{
  "activation": "tanh_gelu",
  "norm_eps": 1e-06,
  "positions": "learned",
  "bias": "none",
  "init": "normal",
  "init_std_o": 0.00472,
  "init_std_down": 0.00472,
  "lr_mult_o": 2.0,
  "beta1": 0.9,
  "batch_tokens": 131072,
  "seq_len": 512
}
Each number is 128 + 32 x the weight over its row's rms, rounded and kept within 0 to 255. Layers, rows and columns count from 0. The size above them is the row's rms in percent of the matrix's.

# layer 2 MLP down (transposed), 2816x704, rms 0.053, rows 31-69, columns 616-703
size [ 96  97  94  95  93  98  93 110  96  99  88 107  97  99  90  94 108 105  99  96 101 111 101  94  90 101 104 100  94  95 102  99  91  96 100 100 103  94 100]
[[129  82  97 114 154 151 110 142 156 111  90  87  97 121 121 109 117 107 106 215 191 112 128 125 210  91 134 135 159 150 133 155 199 114 131 162 102 104 180  89  71  74 107 107 162  96 115 171  96 184  79 165 134 141  85  76 159 135 119 175 105 147 168 146 135 156 116  78 138 158 145 166 102  74 137 130 144 126  88  61 112 127  69 148 147  78 201 112]
 [100 170 128  44 120 150 121 127 123 130 127 108 131 132 119 166  83 168 136 118  72 194  96 109 128 132 157 163 128 111 149 123 134 155  87 109  92 138  71 108 105  64 126  92 123 147 109 143 120 130  95 178 108 103 158 146 110 128  97 157  99  77 154 125 156 152  96 185  84 129 146 163 133  80  84 168 110 100 124 127 109 160 139 142 131 138  76 109]
 [128  87 139 112 127 131 153 186 131 143 153 172 178 184  85 130 104 125 187 120 151 148 112 145 175  65 129 116 147 105 138 135 159 123 157 142  86 139 103 109 139  94 117 108  70 132 214 134 130  95 108 177 156 126 118 100 127 125 104 100 171  69 140 121  76  62  89 109  88 133 109  96 164 157 151 106  87 143 121 120 106 117  91 145 177 138 123 120]
 [139 125 165 109 121 118 170  50 152 124 114 122  99 154  53  93 131 136  97 124  75 119 125 126 197 148 138 181  94  65 155  89 125 194 138 103 154 135 123 114 116 102 119 100 107 154 128 162 105 114  56 174 116 146 110 174  62 133 122  47 109 117 111 136 137 105 165  99 140  78 169 115 138 140  93  82 144 150 120 132 147 146 152 145 122 146 110 120]
 [150 155 138 192 109 131  98 174 138  95 159 196 143 166 133 106 145 155 101 127 148 183 126 138 110 121 160  94 154 115  79 159  82  91  99  98 135 137 112 136 165 148 137 204 141  52 161  57 129 111  87 157 147 178  34  75 182 112 139 131 132 132 144 116  86 126  99 102  89 167 135 138  97 140 145 112 150 202 121 124 153  78 127 121 195 147 101 143]
 [120 131 172 108 184 158 140 156 146  86 113 136 101  54 148 165 138 149 115 117 139 127 158 125 128 103 136  96 128 129 102 135 145 145 202 142 148 154 124  58 141  87 166  80 187 154 126 123 157 119  74 142  95 150 123 141 136 145 102  97 143 143 142  85 107 111  80 143 192  78 104 118 169  92 176 113 120 154 178 123 137 115 139 158  99  96  88  88]
 [115 126 170 135  98 106 177 153  66 124 130 141 141 119 121 117 201  98 133 155 152 123 119 141 110  98  66 190 187 147 111 141  97 149 127  85 124 174  86 122 150  44 111  99 109  53 160  77 129 111  84 103 114 105 117 119 110 144  75 122 100  96 165 102  93 102 181 100 113 134 125 140  90  60 188 124 178 151 150 135 114 128 217 120 140 180 134 165]
 [106 115 201 179 114 135 157  55 135  91  71 158 121 137 104 144 104 153 168 146 138 119 149 124  71 165 156 104 153 131 125 144 171 164  81  97  93 111  59  93 144 114 159 124 166 138 146 147 115 128 134 112 137  85 161 133 165 119  62 122 119 195 196 119 116 142 147 166 141 127 182 144 138 127 133  83 142  97  97  86 173 115 127 161 112 136  89  57]
 [ 97 120 113  94 163 125 208 200  87 128  82  31 200  93  94 118  99 129 111  97 147  96 106 129 143 139  62 133 136 113  61 119  88 132 200 109  98  88 167 161 109  90 101 162 181 148 149 114 105 131 131  93  98 138 101 165 129 143  68 156  85 130 167 153 158  75 151 143  78 162 152  99  61 150 141 167 110 167 119  98 160 127 107 131 158 154 126  75]
 [151 148  79  95 110 111 124 152 137 146 113 135 107 120  86  68 102 141 106 102  89  93 164  97 161 162 103  87 134 136 149 169 170 167 187 109 111 100 131 150 122  88 106 135 120 124 218 106 142 138  82 101 143  81 143 169 131  78 157 124 126  71  82 138 120 112 121 137 102 167  81  87 146  75 105 140  87 125  96 138 184  84 105 132  49 103 181 176]
 [108 184 152 122 148 132 160 139 100 157 143 111 119 181 124 100 156 108 165 147  93 160 160 107 125  54 114 149 132 153 116 147  95 140  98 127 180  87 186 184 108 130 160 148 154 149 207  82 126 163 102 182 207 122 103  90 140 122 139 106 134 120 146  94 131 168 143 121  89 158  89 106 131 154  85 166 123 121 156 150 161  57 150 153  65 161 174 160]
 [186 140 124  71 161 148 110 120 129 183 144 133 118 122 160 125 150 121  91 143  96 143 142 102 132 120 116 121 110 140 138  98 153 131 160 124 112 100 118 112  95  65 163 124 119 127 136 119 135 130 133  60 144 112 126  86 126 164 126 154 129 164 110 174  80 129 142 128 112 181 115 141 168 158 115 127  94 147 110 145 129 136 102 158 114 113  90 107]
 [124  89 120 111 114  75 134  99 175 138 158 158 190  67  83 157 106 159 118 143 101 107 124 137  40 124 109 102  92 170 111 154 129  88  84  83  87 139 127 160  83  12 116 135 141 117 180  75 111  95 118  87 121 121 132 128 134 130 118 110 136  97 164 155  98 125 164 140 115  97 166 124 100  72 102 159  76 237  59  96 147 137 119 126 133 140 112 145]
 [ 91  68 115  49 107  49 142 164 134 165 106 144 147 156 114  73  93 116 107 159  78  39 154 131 162 118 108  73 145 122 180 162 109 165  79  79 162  85  77 198 168  89 165 129 115 164 119 145  99 120 204 106 109 201 115 161 103  83 124 111 186 152 138 127 114 146 112 112  81  77 116 142 135  93  70 116 145 108 189 182 163 142 117 135 129 135 135 215]
 [130 119 130 145 102 162 199 126 138 145 111  70  76 153 101 138 141  98 173  71  67 105 130 141 155 170  90 171 143 126 160 100  78 134 138 115 148 168 130  81 103  79 161 131 155  65 118  82 123 191 112 108 123 162 135 163 112 116 161 142 105 140 187  92 124 134 158 131  86 123 175  81 131 169 102 179 129 172 140 165  82 131 167 116 148 142 126 115]
 [134 163  92  84  99 119  99 106  59  92 160 115 161 111 115 139 125 116 126 168 113 139 158 116 157 114 148 165 164 144 141 170 154 104 131 166 166 117  92 116 131 153 131  93 132 103 100 152  79  56 128 104 115 146 184 101  92 200  87  99  93 118 114 129  91 124  98 132 117 102 119 147 134 188 128 151 131 187 138 192  57 124  70  80 114 168 103 138]
 [120 141 151 119 127  93 132 169 166 118 106 147  87 100 156 107 114  95 115 166 162 157 107 140 162 142 104 128 147 137 174 101 118 131  95 134  96  85 130 116 115  69  88 144 144 175 120 159 119  49 162 163 111 126 109 149 123 104 158 124 134 167 179 160 122 152 104  99 174 119  94 106 130  85 122 106 108 132 135 137 124  76  65 149 104 130  94 130]
 [160 162 191 100 132 111 149 139  85 239 162 119 147 142 115 115 146 179 142  97 176 172 162 101 131 102 139  98 112 142 118  75  69 170  73 106 123 136 121 111 176 124  81 147 158 166 170 156 111 126 119 118  73 156 187 171 130 171 172 147 143 139 114 131 151 199  94 138 137 194 143 106 147 119 144 163 122 149 120 164 117 164 118 165 176 105 163 118]
 [129 167 128 127  88  71 172 146 115 151 124  98 111 153 112 155 135 163  90  96 158  49 124 137  67 146  83 163 131  52 158 128  30 170 127 150 139 117  79 142 149 194 143 137  79 148 128 119  60 183  86  97 166 104 171  84 153  92 105 107 186 111 142 114 158 130  94  37 117 154 103 191 146  87 109 121 124 124 157 139 117 124 121 108  86 109 143 105]
 [108 117 135 122 195 140 157 197 112 100 100  80 103 171 128 135 159 109 110 108 105 189 129 153  97  21  48 150  58  93 152 100 118 162 122 168 138 131 122 112 137  94 103 117  86 168 123 100  87 147 177  97 150 120 102 207 120 178  89 169 125 107 146 101 120 158 142  87  96 174  89 135 121 111 182 142 144 118 136  92 165  58 128  98 115 113 153  87]
 [ 85 115  75 153 181 151  93  93 185 122 219 123 171 135  95 184  97 145 140 132 110 156  87 111  65 166 155 125 143 171 134 123 111 148  94 225 165  97 119  41 189  67 106 135 177 114 143 152  69 141 114  92 161 159  97 209 120 143 190 158 115 149 128 190 133  77  78 135 136 225  77  92 128 131  95 151 139  59 124 145 113 182 136 124 122 110 113 140]
 [151 105 143 183 115 183 104  72 150 103 122 141 127 138 147 135 155 104 129 104 146  64 104 112 142 129 103  92 156 175 106 170 132 106 142 139 136  70 107 119 100 121 133 135 106 160 148 135 156 188  80 124  97 133 168  86 160 133  83 112  69 112  84 122 151 116 107  66 106 143 182 173 144  93 150  78 173 161 156 131 172 133 142 129 108  51  95 133]
 [167  74 151  36 140 144 139 110 118 117  94 137  99 183 115 142 116 141 123  63 117 138 102 126  58 133 143 165 129  86 146  62 111 155 185  95  18 140 164  87 201 160 140 102 121 162 108 137 111 149 121 135 103 142  71 103  97 184 127 140 160 157 173 109 129 119 115 196 112 138 148  74 166 128  75  76 149 179 122 140 117  84 144 123  75 195 112 174]
 [159  52 143 112 166 125 127 115 147 117 149 107  96 163 116 144 154 134  82 143 149  83 159 139 196 165  92 173 127 110  96 151 119 145 145 106 109 168 150 109 135 146  60 121  70 148  84 144 129 131  76 161  87 161 143 101 100 115 156  65 139 127 161 105 132 144 160 118 114  83 106 121 106 166 168 110 126 131 120 104 142 102 162 161 100  65 116 134]
 [122 196 152 127  88 100  95  70 132  57 140 135 138 164  53  79  79 174 150  63 117 144  92  66 144 125 125 114 180 117 159 120 129  60 134 118 154 178  78 141 169 122 139 144 170 140 153 136  95 129 129  94 163 175  70 126 123 142 154 185 115 158  83 110 126 134 161  91 102  90 131 118 177 148 119 203 109 185  86 180 154 108 147 215 118 238 125 131]
 [ 80 139 110  95 123 102 153 104 169 137 147 147 119 134 125 117 110 109 179 130 188 134  93 172  98 112 147 151  52  84 122  84 112 151 103 131  84  65 152  67 137 125  91 131 116  86  90 106 155 119 156 158 120 121 143 163 175 186 125 156 148 173 111 139  83 148  94 149  85 111 166  78 165 124 112 115 119 124  93 110 171  68 159 147 192 104 162 213]
 [ 60  55 141 114 135 175 118 141 123 184  39 122 124 140  92  73 169 143 188  54 142 148 143 147 174 174 129 133 122 144 158 166 196  48 168 106 113 180  84 171 145 106  89 125 127 158 151  95 162 175 133  71 130 139 119 134 147 174  77 121 129 141 184 135 180 152 142 126 129  83 136 109 114 169 120 124 113  88 101 178 116 129 152 132  88 126 107 119]
 [149 148  96 134 139 110 192 113 128 145  72 151 118 112 151 124 116 122  83  91 129 130 178 135 113 105 140 137 161 165 111 120  38 112 140 114 140 115 112 159  88 106 134 158 165 131 117  90  96 184  92 100  80 186 112  85 163 115  78  78 185  95  86 118 185 138 152 140 113  97 176 106 191 103 124  61  77 125  96  84 120  80 136 162 141 137  86 113]
 [103 125 160 129 150 118 125 150  42 139 145 117 139 139 101 131 115 151  98 137 166  94 123 111 148 187 157 157 140  92 127 112 140 144 119 120 170 112 162 123 119 167 120 124 119 122 131 101  96 103 124 146 116  91 173 102 153  91 149 122 128 132  93 148  73 107 191 158  90 126  86  98 158 118 148 154 126 168 119 110 183 123 127 128 128 125  71 135]
 [139 129 130 105 137  90 118 128 116 151 116  91 144 175 129 127 137  91 129 150 110 107 165 110 121 114 169 104 133 131  66 128  48 122 104  60  88 127 102 184 154 223 103 184 165 134 156 110 128 118 173 148 142 148  94 102 159  94 151 119 160  78 128 136 109 176 116 100  93 106 148 105 173  73 107  52  95 139 127 144 135  88 151 133 151 132 126 124]
 [152 211 110 117  66 176  54 151 104 102 116 146 165 127 142 110 169 114 151 112 172 113 107 159 154 143 135 101 188  72 150 114  88 154 101 162 148 117 118  99 110 197 140 109  93  92 114 150 163 145 154  44 140 142 123  97  85 146  84  99 155  84 124 164 127  88 134 165 173 150  89 115 154 118  50  92 174 148 157 186 148 183 155  79 126 108 140  91]
 [107 127 109 145 151 156  87  86 176 140 123 164 181  75 141 142 111 168 173 106  56 109 141 134 123 168 144  84 120  99 106 122 141  92  83 124  95 165 136 147 165  68  92 152 128 113 120  45  85 126  83 146 150  83 150 199 132 136 147  96 117 123 130  98 110 169 119 154 195 113 127 131 128 139 210  86 161 119 198 113 101 109 134 127 119 187  97 134]
 [125 143 133 134 179 183 142 151 113 111 144 127 119  93 112 172 123 170 106  67 108 129 161 153 124 126  92 144 174 106 102 106 130 125 120 189 155 129 140 143  87 129 127 114  95  97  89  92 146 102 165 151 115 180  78 125 144 116 129 118  64  84 114 138 133 119 188 179 117  90  95  83  27 137  86 156 110 146  93 150 127 107 180 193 141 146 111  92]
 [146  93 152 157 106 155 102  66 117 142 111 115 185 143 121 160 106  63 170  98  73 132 130 168  99 181 109 126 110 107  96 145 108 141 121  66  56 112 134 142 145 116 142 117 135 104 206 109 115 161  39 108 161 103 120  91 166 101 117 147 124 129 140  82 105 140  90 141 154 131 182  78 185 179 156 115 165 132 181 170 169  75 160  87  90 144 140 106]
 [111 112 144 111 108 186  96 115 139 124 136 158 101  97 146 102 132 153  97 103 118  66 160 119 156 121 123 151 163  99 116 147  73 172 121 112 152 162 140  97  71 192 141  78 145 160 175 117  91 142  77  67 131 168 134 131 114 129  82 116 146 158 122 125 159 143 155  93 203  80 102  94 176  68 151 142 150  97 101 144 161 148 137  82 145 141 131 140]
 [109 137 107 149  94 119 128 103 100 180 106 145 132 130 122 140 138 121 124 106 113 126 115  84 172 111  59 149 123 100 125 137 148 139 151 173 114 135 164 196 191 153 160  77 197 185 153 168  67 145 127 132 149  99 138 140 135 138 158 147 177 108 109  57 100 131 132 148 158  85 120 165 126 103 142 108 150 111 179 152 133 118  93 122 116 158 145 116]
 [130 109 124 114 118 141 156 164  79 123 133 162 123 114 167 140 109 118 150 171 160  96 119 110 130 143  63  42 127 109 151 131 141 138 127 139 108 159 187 130  68 115 106 124  77 112 135 117 113  94 131 127 135 145 115 113 135 128 179 113 148 120 134 165 136 101 147 133 105 101 129 171 112 140 156  48 117 109  82 153 112 117 108 196 138  99 116 127]
 [ 87 163 130  76  54  79 144 121 173 141 155 123 138 120 146 105  75 156 154  92 118  41 105 148 113 114 133  71 121 124  97  94 115 148 129 143 204  77 156 126 104 115 133  99  98  64 127  89 127 122 124 150 109 134  66  73  78 107  98  94 128  90 153 159 113 118  97 127 119  95  78  93 137 136 129 162 152 143 147  96 162  92 109 160 136 120 104 103]
 [147  99 130 126 119 154 174  79 125 149 143  94 143 114 126 118 128 125  97  93 128  94 106 100 110 183 125 138  83 136 117 133  74 138 115 130 140 158 164  98  97 127 191 125 138 137 136  90 117  89  97  93 154 177 177 187 172  23 139 161 141 179 129  75 153 124 100 137 140 147 213 153 112 166 159 150 148 114 115 157 183 135 175 134 146 161  83  86]]
# layer 2 MLP up, 2816x704, rms 0.103, rows 32-70, columns 616-703
size [ 99  93  96  92 102  97 112 103  95  88 110 104 101  89  97 105 106  99  98 104 113  98  96  93 100 101 102  99  99 104 100  92  98  99  97  94  93 100 101]
[[ 99  96 112 130 116  97 120 128 168 126 111 128  97 132  86 133  46 126 200  83 120 189 143 158 108 105 112 162 171 114 186 149 157 205 137 159 109  75  85 190 117 178 131 146 161  69 118 137 154 167 129 137 138 156 133 137 109 154 149 149  93  89  84  67 124 132 102  89 136 142 180  49 150  76  98 156  76 173 107 158 113 159  94 107 149 135 144 118]
 [154 182 176 108  97 108 115 109 109 110 197 122 128 190 142 162 134  85  54 115 124 175 110 146 107 117 129 183  79 167  84 151 141  92 100 154 139 127 146 131 116 137 132 136 147  99 122 165 130 175 174  94 135 115 187 119 191 113 161 116  76 161 131 108 119 159 107 138 137  97 143 127 101 137 138 117 150 126 130 168  94  51 124 158 106  70 131  82]
 [193 119 145 119 147 120 147 206 108 126  85 134 175  94  82 137 130 105 190 148  62 133  94  81 120 157 101 123 105 148 133  81  87 142  94 161 117 196 153 155 151 100 179 124  94 163 148 128 116 157 138  77 132 118 157 130 158 179 128 132 150 155  97 155 164 128 190  62  87 169 134 151 113 122 191 102 152 128 157 155 102 130 130  86 106 104 175  86]
 [116 118  67 118 102  96 151 107 106 126 113 116 140 144 139 152 111  98 107 203 163 144 146 131 196 142 125 175 104 121 123 158 115 124 126 141 124  94 110 149  41 168 178 137 152 161  66 159 137 132 181 156  68  73 144 103  89 122 153 143 154 119 124 147 119 109  97 174  78  91 101 167 148 193  75  93 121 115 122 110 131  97 147 154  37 122 154 105]
 [132 143 130 155 166 148  85 153 128 159 127 121 122 138  87  85 151  97 106 103 105 101 130 123  92 131 180 177 119 105 149 125 117 144 108 138 138 134  56  92 147 103  99 111 115 130 109 134  98 137 109 112 115 144 136 131 101 163 164 128 122 117  49 104  57 176 150  59 149  84 111 177  43  61 132 172 101 199 135 129 109 127 114  92  79  74 106 123]
 [167 124 106  79  98 105 195 179 153  78  94 104 138 166 126 176 142 152 168  66 119 104 184 186 121  55 180 122 130 144  73 150 112 140 125 178 195  10 116 174 151 108 191 123 189 101 120 132 169 135 170 132 161 108 119 106 123 100 129 132  95 199 115  86  98 117 148 136 115 154 130 109  80 142 148 137 106 174 107  89 177 103 132 175 129 140 125 116]
 [ 99  91 101 116 146  99 113 162 140  98 141 118 124  95 104 101 152 112  63 172 132 169 129  99 130 136  96 131  89  79 169  98 120  93 148  52 146 153  78  96 168 155 210 165 109 157  73 143 141 107 103 125 132  78 159 122 131 171 109 178  64 126 128 158 160  99 137  95 102  89 166 113 142 151 141  88 123 156 139 129 128 181 185 118 174 106 139 103]
 [165  72 101 133 129 123 126 104 161 132  96 149 149 139 132  99 136 127 104 111  65 125  60  85 101 158 136 111  92 106 124 171  98 117 134 102 103  97 107 111 120 122 150 127 117  93 181 154 115  85 111 144 124 160 128 166 128  95 103 145 181  96 136 184  83 115 122  85  61 219 189 132  97  94 108 185 163 101 156 131 173 119  93  88 164 137 113 123]
 [134 132  85 168 127 101 153 167 154 118  88 153 160 150 116 178 136  87 175 102 101 109 130 177 118 131 129 154 113 103 187 135 217 121 175 127 169 145  94 145 112 138 154 134  90 131 114 153 119  96 122 155 178  78 116 165 132 204 157  78 178  66 160 116 187 120 131 101 124 163 142  86 128 164 101 119  81  73 115  81 162  87 127 173  94  97 111 120]
 [136  84 152 145 103 114 141 160 117 146 116 129 146  90  80 137 193 126 105 153  73 113 161 123 176 134 212 112 121 160 143 147 114 175 173 128  96 132 146 145 227 169 135 182  98 139 139 125 154  94 127 111  77 157 134 129 125  76 126  65 151 124 119 104  79 153  97  92 110 127 119 153 148 114  98 174 136 156 110 158 111 132  91 112 103 128 182 178]
 [ 70  94 139 122 122  60  89  74 165 168 145 146 146 149 163 176 128 157 149 130 137 180  89 143 142 137 143 128 159 111  95  93 115 144 136 164 146 116 185 120 109 141 142 112 131  86 152 117 159 113 174  81 133 154 165 157 135  77 144 121 118 134 167  93 137 116 119 136 116 165 127 176  90 106 156 195 118  75 148 113 146 140 142 112 154 129 119 110]
 [104 141 158 118 202 143  99 131 114 125 132 109 163 171 156 189 112 135  93 149 137 110 134 130 106 105 160 145 135 186 146 145 164 147 121 146 123 143 170  93 167 131 126 118 149 192 138 117 107 200 164 190  60 126  92 108 105 109 153  88 139 136 120 166 121 114 123 151 104 105 135 124 113 161 107 168  95  96 132 171 156  97  82  50 127 160 152  96]
 [121  82  86 107 133  91  90 143 149 166 143 164 147  81  87 145 193 173 145 151 165 143 125 100 122 109 123 123 127 155  90 128 164  94 107 116 117 131 133 168 164 107 159 141 138 143 102 114 145 133 135 105  93 157 128 129  78 137 106 154  95 163 150 166 133 132 145 157 128 104 112 131 108 125 124 149  90 119 127 187 122 111 173 145 139 192 162 110]
 [131 108 137 160 116 167 127  92 163 103 120 136  86 177 148  88 189 193 126 129 121 145 198 161 127 146 136 192 193 126 138 114 113  30 150 137 206  86  99 103 152 111 127 131 118  70 125 111 106 153 142 160 113 170 122 174  84 117 145 142 148  88 132 157  90 140 185 140 103 113  86 115  99 106  62  90 154 127 111  97 111  92 129 138 174 117 133 116]
 [ 76 153 166 111 110 134 134 185 155 168 108 149 170 165 123 182 140 168 117  69 146 141 107  32  96 168 116 121 145 107 143 126 133 110 136 136  91 170 157 172 107 151 131 140 119 141 204 108 143 153 104  77 158  89 184 157 168  50 171  75 123 111 138 132 126 152 131 182 121 147 116 130 102 118 113  89 167 119  75  81 144 122 169  83  89 179 138 118]
 [127 186 142 113 124 141 110 114 137  90 135 153 147 129 168 176  94 100 143 151  71  86 122  77 128 106 141 118 107 127 160 119 160 150 169 141  95 121  89 114 105 164  80  93 134 150 116 175 114 131 120 153 146 163 195 133 118 128 177 118 149 160 138 152 129 115 145 109  90 119 159 120  72 114 129  75  97 143 139 137 145  94 143 135 133 133 113 133]
 [ 86 125 160 149  90 122 117 141  86 166 191 145 158 155 148  51 140 127 155 131 140 135 118 192 114 105 120 144  97 169 130  75 134 146  71 137  98 121 136  70 162 171 113 169 148 151 174 151 113  93 135 153 122  80 105 130 175 109  68 188  99 173 175  94 136 135 206 120 102 118 102 100  85 139 127 153 170  93 143  87 136 178 189  60 122 144  88  98]
 [ 88 137  59  94  73 139  89 117 123 152 158 145 133 176 129 115  72 122 150 128 125  81 161  80  96 124 123 123 138 151 128 107 137 117 127 172 129 109 123 143 118 124 153 107  74  67  45 148 138 124 132 110 175 125 144 149 145  62  56 176 226 127 182 172 134 175  68  94 132 122 105 108 162 128 159  77 164 171 110  70  98 124 145 149 113  90  92 160]
 [130 163 120 120  95 100 136  63 160  86 107 111 116 106 156 144 102 130  80 161 151 153 113 108  54 141 186 129 171 115 142 114 151 101 108  79 186 130 171 175 127 184 109 146 138  99 154 197 136 170 184 116 112 106 105 120 137 100 148 165 140 160 134 134 201  51 150 120 156 134 185 109 121 132 102 134 202 161 182 153 134 115 128 161 127  95  49 163]
 [148 114 153 109  96 129 123 152 122 162 143 204 169 125 169 114 119 135 172 141 120 105  98 106 147  52  99 152 152 120  91  95  87 112 117 128 177 126 130  63 141  85 120 144  76 116  84 136  82  56 175 135 115 118 155 122 168  93 145 164 180  91 146 121  94 112 111 150  80 167 154  86 129  90 123 124 136 128 128 103 168 158 130 109 154  54 115  79]
 [108 136 146 174 178 141 163 136 142 104 142 166  72 101 130 146  96  99 163 144 137  74  97 150 123 127 141 102  77 160 133 149  77 110 123 151  97 108 123 117 116 137  86 133 174  62 106 149 154 144 100 123  57 104 146 172 145 114 146 114 123  90 133 152  99 109 168 166 108  87 192 112 146 149  87 110 158  93  78  83  83  97  97  54 136 181 164 111]
 [148 133 160 150 131 141 114  68 130 183  85 148 158 140  43 191 121 159 151  83 138  82  94  80 132 105 117 130 158 111 131 132 150 179  96 155  87 129 146 129 107 147  41 146 150 124 126 156 100 106 131 136  94 124 112 108 109 162 115 159  40 147 151 106 143 118 112 158 145 134 125 145 132 113 120 167 127  89 137  99 168 122 166 104 176 126  86 195]
 [207 124 121 126 142 129 112  95 124 167 101 108 184 102  73 105 145 110 161 133 125 190  58  71 122 166  98 168 164 111 150 168  42 157 187 115 113  91 152 122 132 106 161 116 128 139 149 193 135 131 128 141 110 132 121 139  95 106 176 110 156 146 166 141 157 110 109  75 126 127 106 156 140 138 158 165  55 113  85 189 128 107 162  88  91  64 202  44]
 [149 126 102 138 163  81 133 103 131  85 136 104  75 103 161 123 145 111  62 208  96 152 138 186 137 163 132 163 102 149 137 173 134 146  99  87 148 118  68 103 158 147 144  88 147 111  70 120 137  86  75 148 141 177  91 105 130 168 152 138 151 123 174 173  87  96 132 173 176  79 142 195  82  98 113 127 121 135 117 129 154  87 161 117 108  98  99 118]
 [145 124 145 162 116  95 114 162 122 102 127 159 147 129 160 121 166  97 138 152 139  70 152 165 123  91 159 130 117  72 112  88 175  68  99 129 108 138 102 184 109 106 117 187 144 132 140 157 152 133 133  72 121 131 113 147 122 152 138 149 131  74 129 130 210 134  60 149 165 156 156  73 145 121 141 191 122 170 136 105  75 156  99 142 106  71 150 114]
 [123  93 136 165 109 135  70 145 156 170 156  80  95 125  76 146 142 148 123 101 113 157 171 146 160 177 161 144 190 128 156 158 146  91  78 126  75 139 105 195 121 179 152 132 118 197 132 107 178 120 113  65 129 130  86 155 164 147  83 154  81 155 123 140 106 121  87 141 143 142 169  72 155 113 102 140 136  86 120 132  97 137 100 111 212 132  74 135]
 [201 134 118 120 103 117  64 161 118 147 190 161 107 112  76 113 118 130 150 170 115 109 118  85  83 186 175 127  91 162 119 167  97 120 142 182 141 144  62  92 129 158 120 110 114 116  99 111 106 118 147  75 131  78 132  71 162  86  73 111 131  94  82 117 104 101 133 141 136 135 145 133 136 167 135 106 129  90 166 132  79 117 110 100 159 133 128 149]
 [101 183  92 122  99 118 129 150 178 103 136  92 115 159 130 146 132 150 111  74 153 100  82  94 133  41 159  80 109 116  81 139  74 117 134 154 134 138  84 108 145 104 102 140 114 116 105 117  72 150 129 120 135 112 146 100 105 133 125 106 104  97 145 128 115 106 112 146 185 125 116  97  86 150 123 142 127 152  68 140  91 178 127 172 121 108 161  93]
 [ 95  84 165 176 139 136  97 104 149 105 119 116 113 115 150  75  34 168  89 159 112 133 175  79  76  75 111 199 141 115 122 121 119 108 120 147 166 126 135 125  88 143  87  71 115 112 106 170 145 136 103 108 129 123 184  91 139  80 139 121 106 125 155 184 203 104 109 145 163 124 144 161 138 175  97 133 116 132 135  82  94 162 167 148  40 160 123 184]
 [ 98 131 109 147 134 110  68 115 111 141 182 119 123 134 101 192  45 112 176 136 147 148 142 141 165 132 147 139 127 112 161 119  93 148 134 134 120 137 143 103  98 159 153 113 103 127 139 184 137 157 157 133 103 163 124 143 109 109 168 130 143 165 149 103 124  89 100  77 144 122 117 170 121 107 113 123  88 111  70 109 141 166  95 155  87  75 142 162]
 [142 127 133  94 139 101 134 107 181 134 142 154 130 124  84  86 180 183 101 137 133 102 133 130 200 118 118 143  49  94 147  87 120 102 108 145  93 104 179 113 102 195 153 135 157 147 136 164 209 155  32 119 119 100 166 188 105 187 130 142 105 128 144 106 122 130 132 182 137 101 106 164  94  86 129 107 144  20 116 139 179 144  75 122 165  79 137 129]
 [113 134 148 116 163 108  97 100 211 139  75 116 117 152 131 101 103 168 113 162 160 116  94 145 219 181 159  86 115  96 126 141 122 132 109 125  92  93 169 167 117  99  71  77 177 120 101 154 122 115 163 100 144  89 148 154  85 138  62 133 165  86 143 177 109 127  40  94 136 142 113 105 162 103 118 135  99 147  90 132  98 119 141 137 121 157 128 153]
 [158  92  68 176 140 160 114 104 117 137 157 124 119 116  93 180  99  85  83 150 130 169 161 155 140 151 138 105 120 146 148 125 123  84 135 120 166 114 101 115  79 135 121  98  89 181 108  98 154 102  82 118 168 117 133  91  94  59 139 119  98 159 129 181 134 148 168 145 117  90 168 142 186  50 142 142  64 130 129 188 148 129 121 101 124 136 114 140]
 [143  95 159 149  92 139 119 166 168 122 123 163 128 135  85 134  95 128 178 139 154 127 110  72  75 164 211 115 135 131 145 117 200 134 168 138 131 126 134 153 166 118 108 144 111 139  92 158 169 178 139 117 139 100 123  69 156  88 106 132 221 139 115  53  98 134 181 138 144 161 127 166  79 159 108 123 136  87 126 134 126 130 110  85 139 167 119 155]
 [137 185 126 127 135 111 145 170 159  92 119 121 108 164 137 114 110 188 107  90 148 156 100 141 109 123 168 156 182  83 127 178 107  89 128 149 148 119 127 136 100 173 156 127 146  88  85  87 171 112 167 135 133 152 108 111 143 130 144 146 120 147 133 112 158  47 118 143 143  80 146 113 111 116 103 161 111  98 117 181 133  72 108 144 167 101 138 140]
 [212 158 139  96 123 117  65  81 165 161 106 177  91 138 135 160 152  72 100 159 123 159 153  81 152 109 128 107 139  68  60 169 154  57  98 161 151 110  71 117 104 113 137 141  99  98 181 166 134 154 119  88 126 105 132 127 135 189 138 135 120 182 146  60 115 164 115 112 102 130 125 135 117 167 113 101  99 133 142 163 113  55 130 114 114  92  86  85]
 [176 133 187 178  99 149 127 140 150  85 116 113  74 122 111 130 210 148 111 146 133  78  95  77 133 184 144 181 131 128 131 110 123 132  89 139 195 123 152 112 148 140  55 124 132 127 133 105 150 110 167 125 103 118 135  96 176 126 187 129 151 165 115 120 197 137 148 107 127 146 170 168 127  83 142 128 121 175 131 156 160 141 110  64 130 214  81 117]
 [128 145 139 146  95  83 133 140 177 137  75 109 125 180  48 138 132 177  88  90 203 159 131 160 132  93 121  94 124 197 113 130 152 138 124 106 168 132 153  80 137  97 192 167 101 199 137 111 171 117 198 144 111 105 169  96 163 238 205 134 108 108  77 162 171  80 121 121 132 120  64 192 135  64 142  98 106  80  83 103 169 174 163 157  92 125 168 106]
 [101  93 150 122 119  76 128 105 157 120 152 133 182 136 136  99 102 116 183 144  86  59  87 145 142  76 151 150 145 160 136 106 140 129  79 122 109 139 126 149 128 168 154 165 108 161 166 108 173 122  84 155  80 127 167 105 152 155  71 172 108 175 163 144  90 178 163 156 118 148 137 165 100 120 107 103 134 153 162 142 146 120 150  96 107  91 178 147]]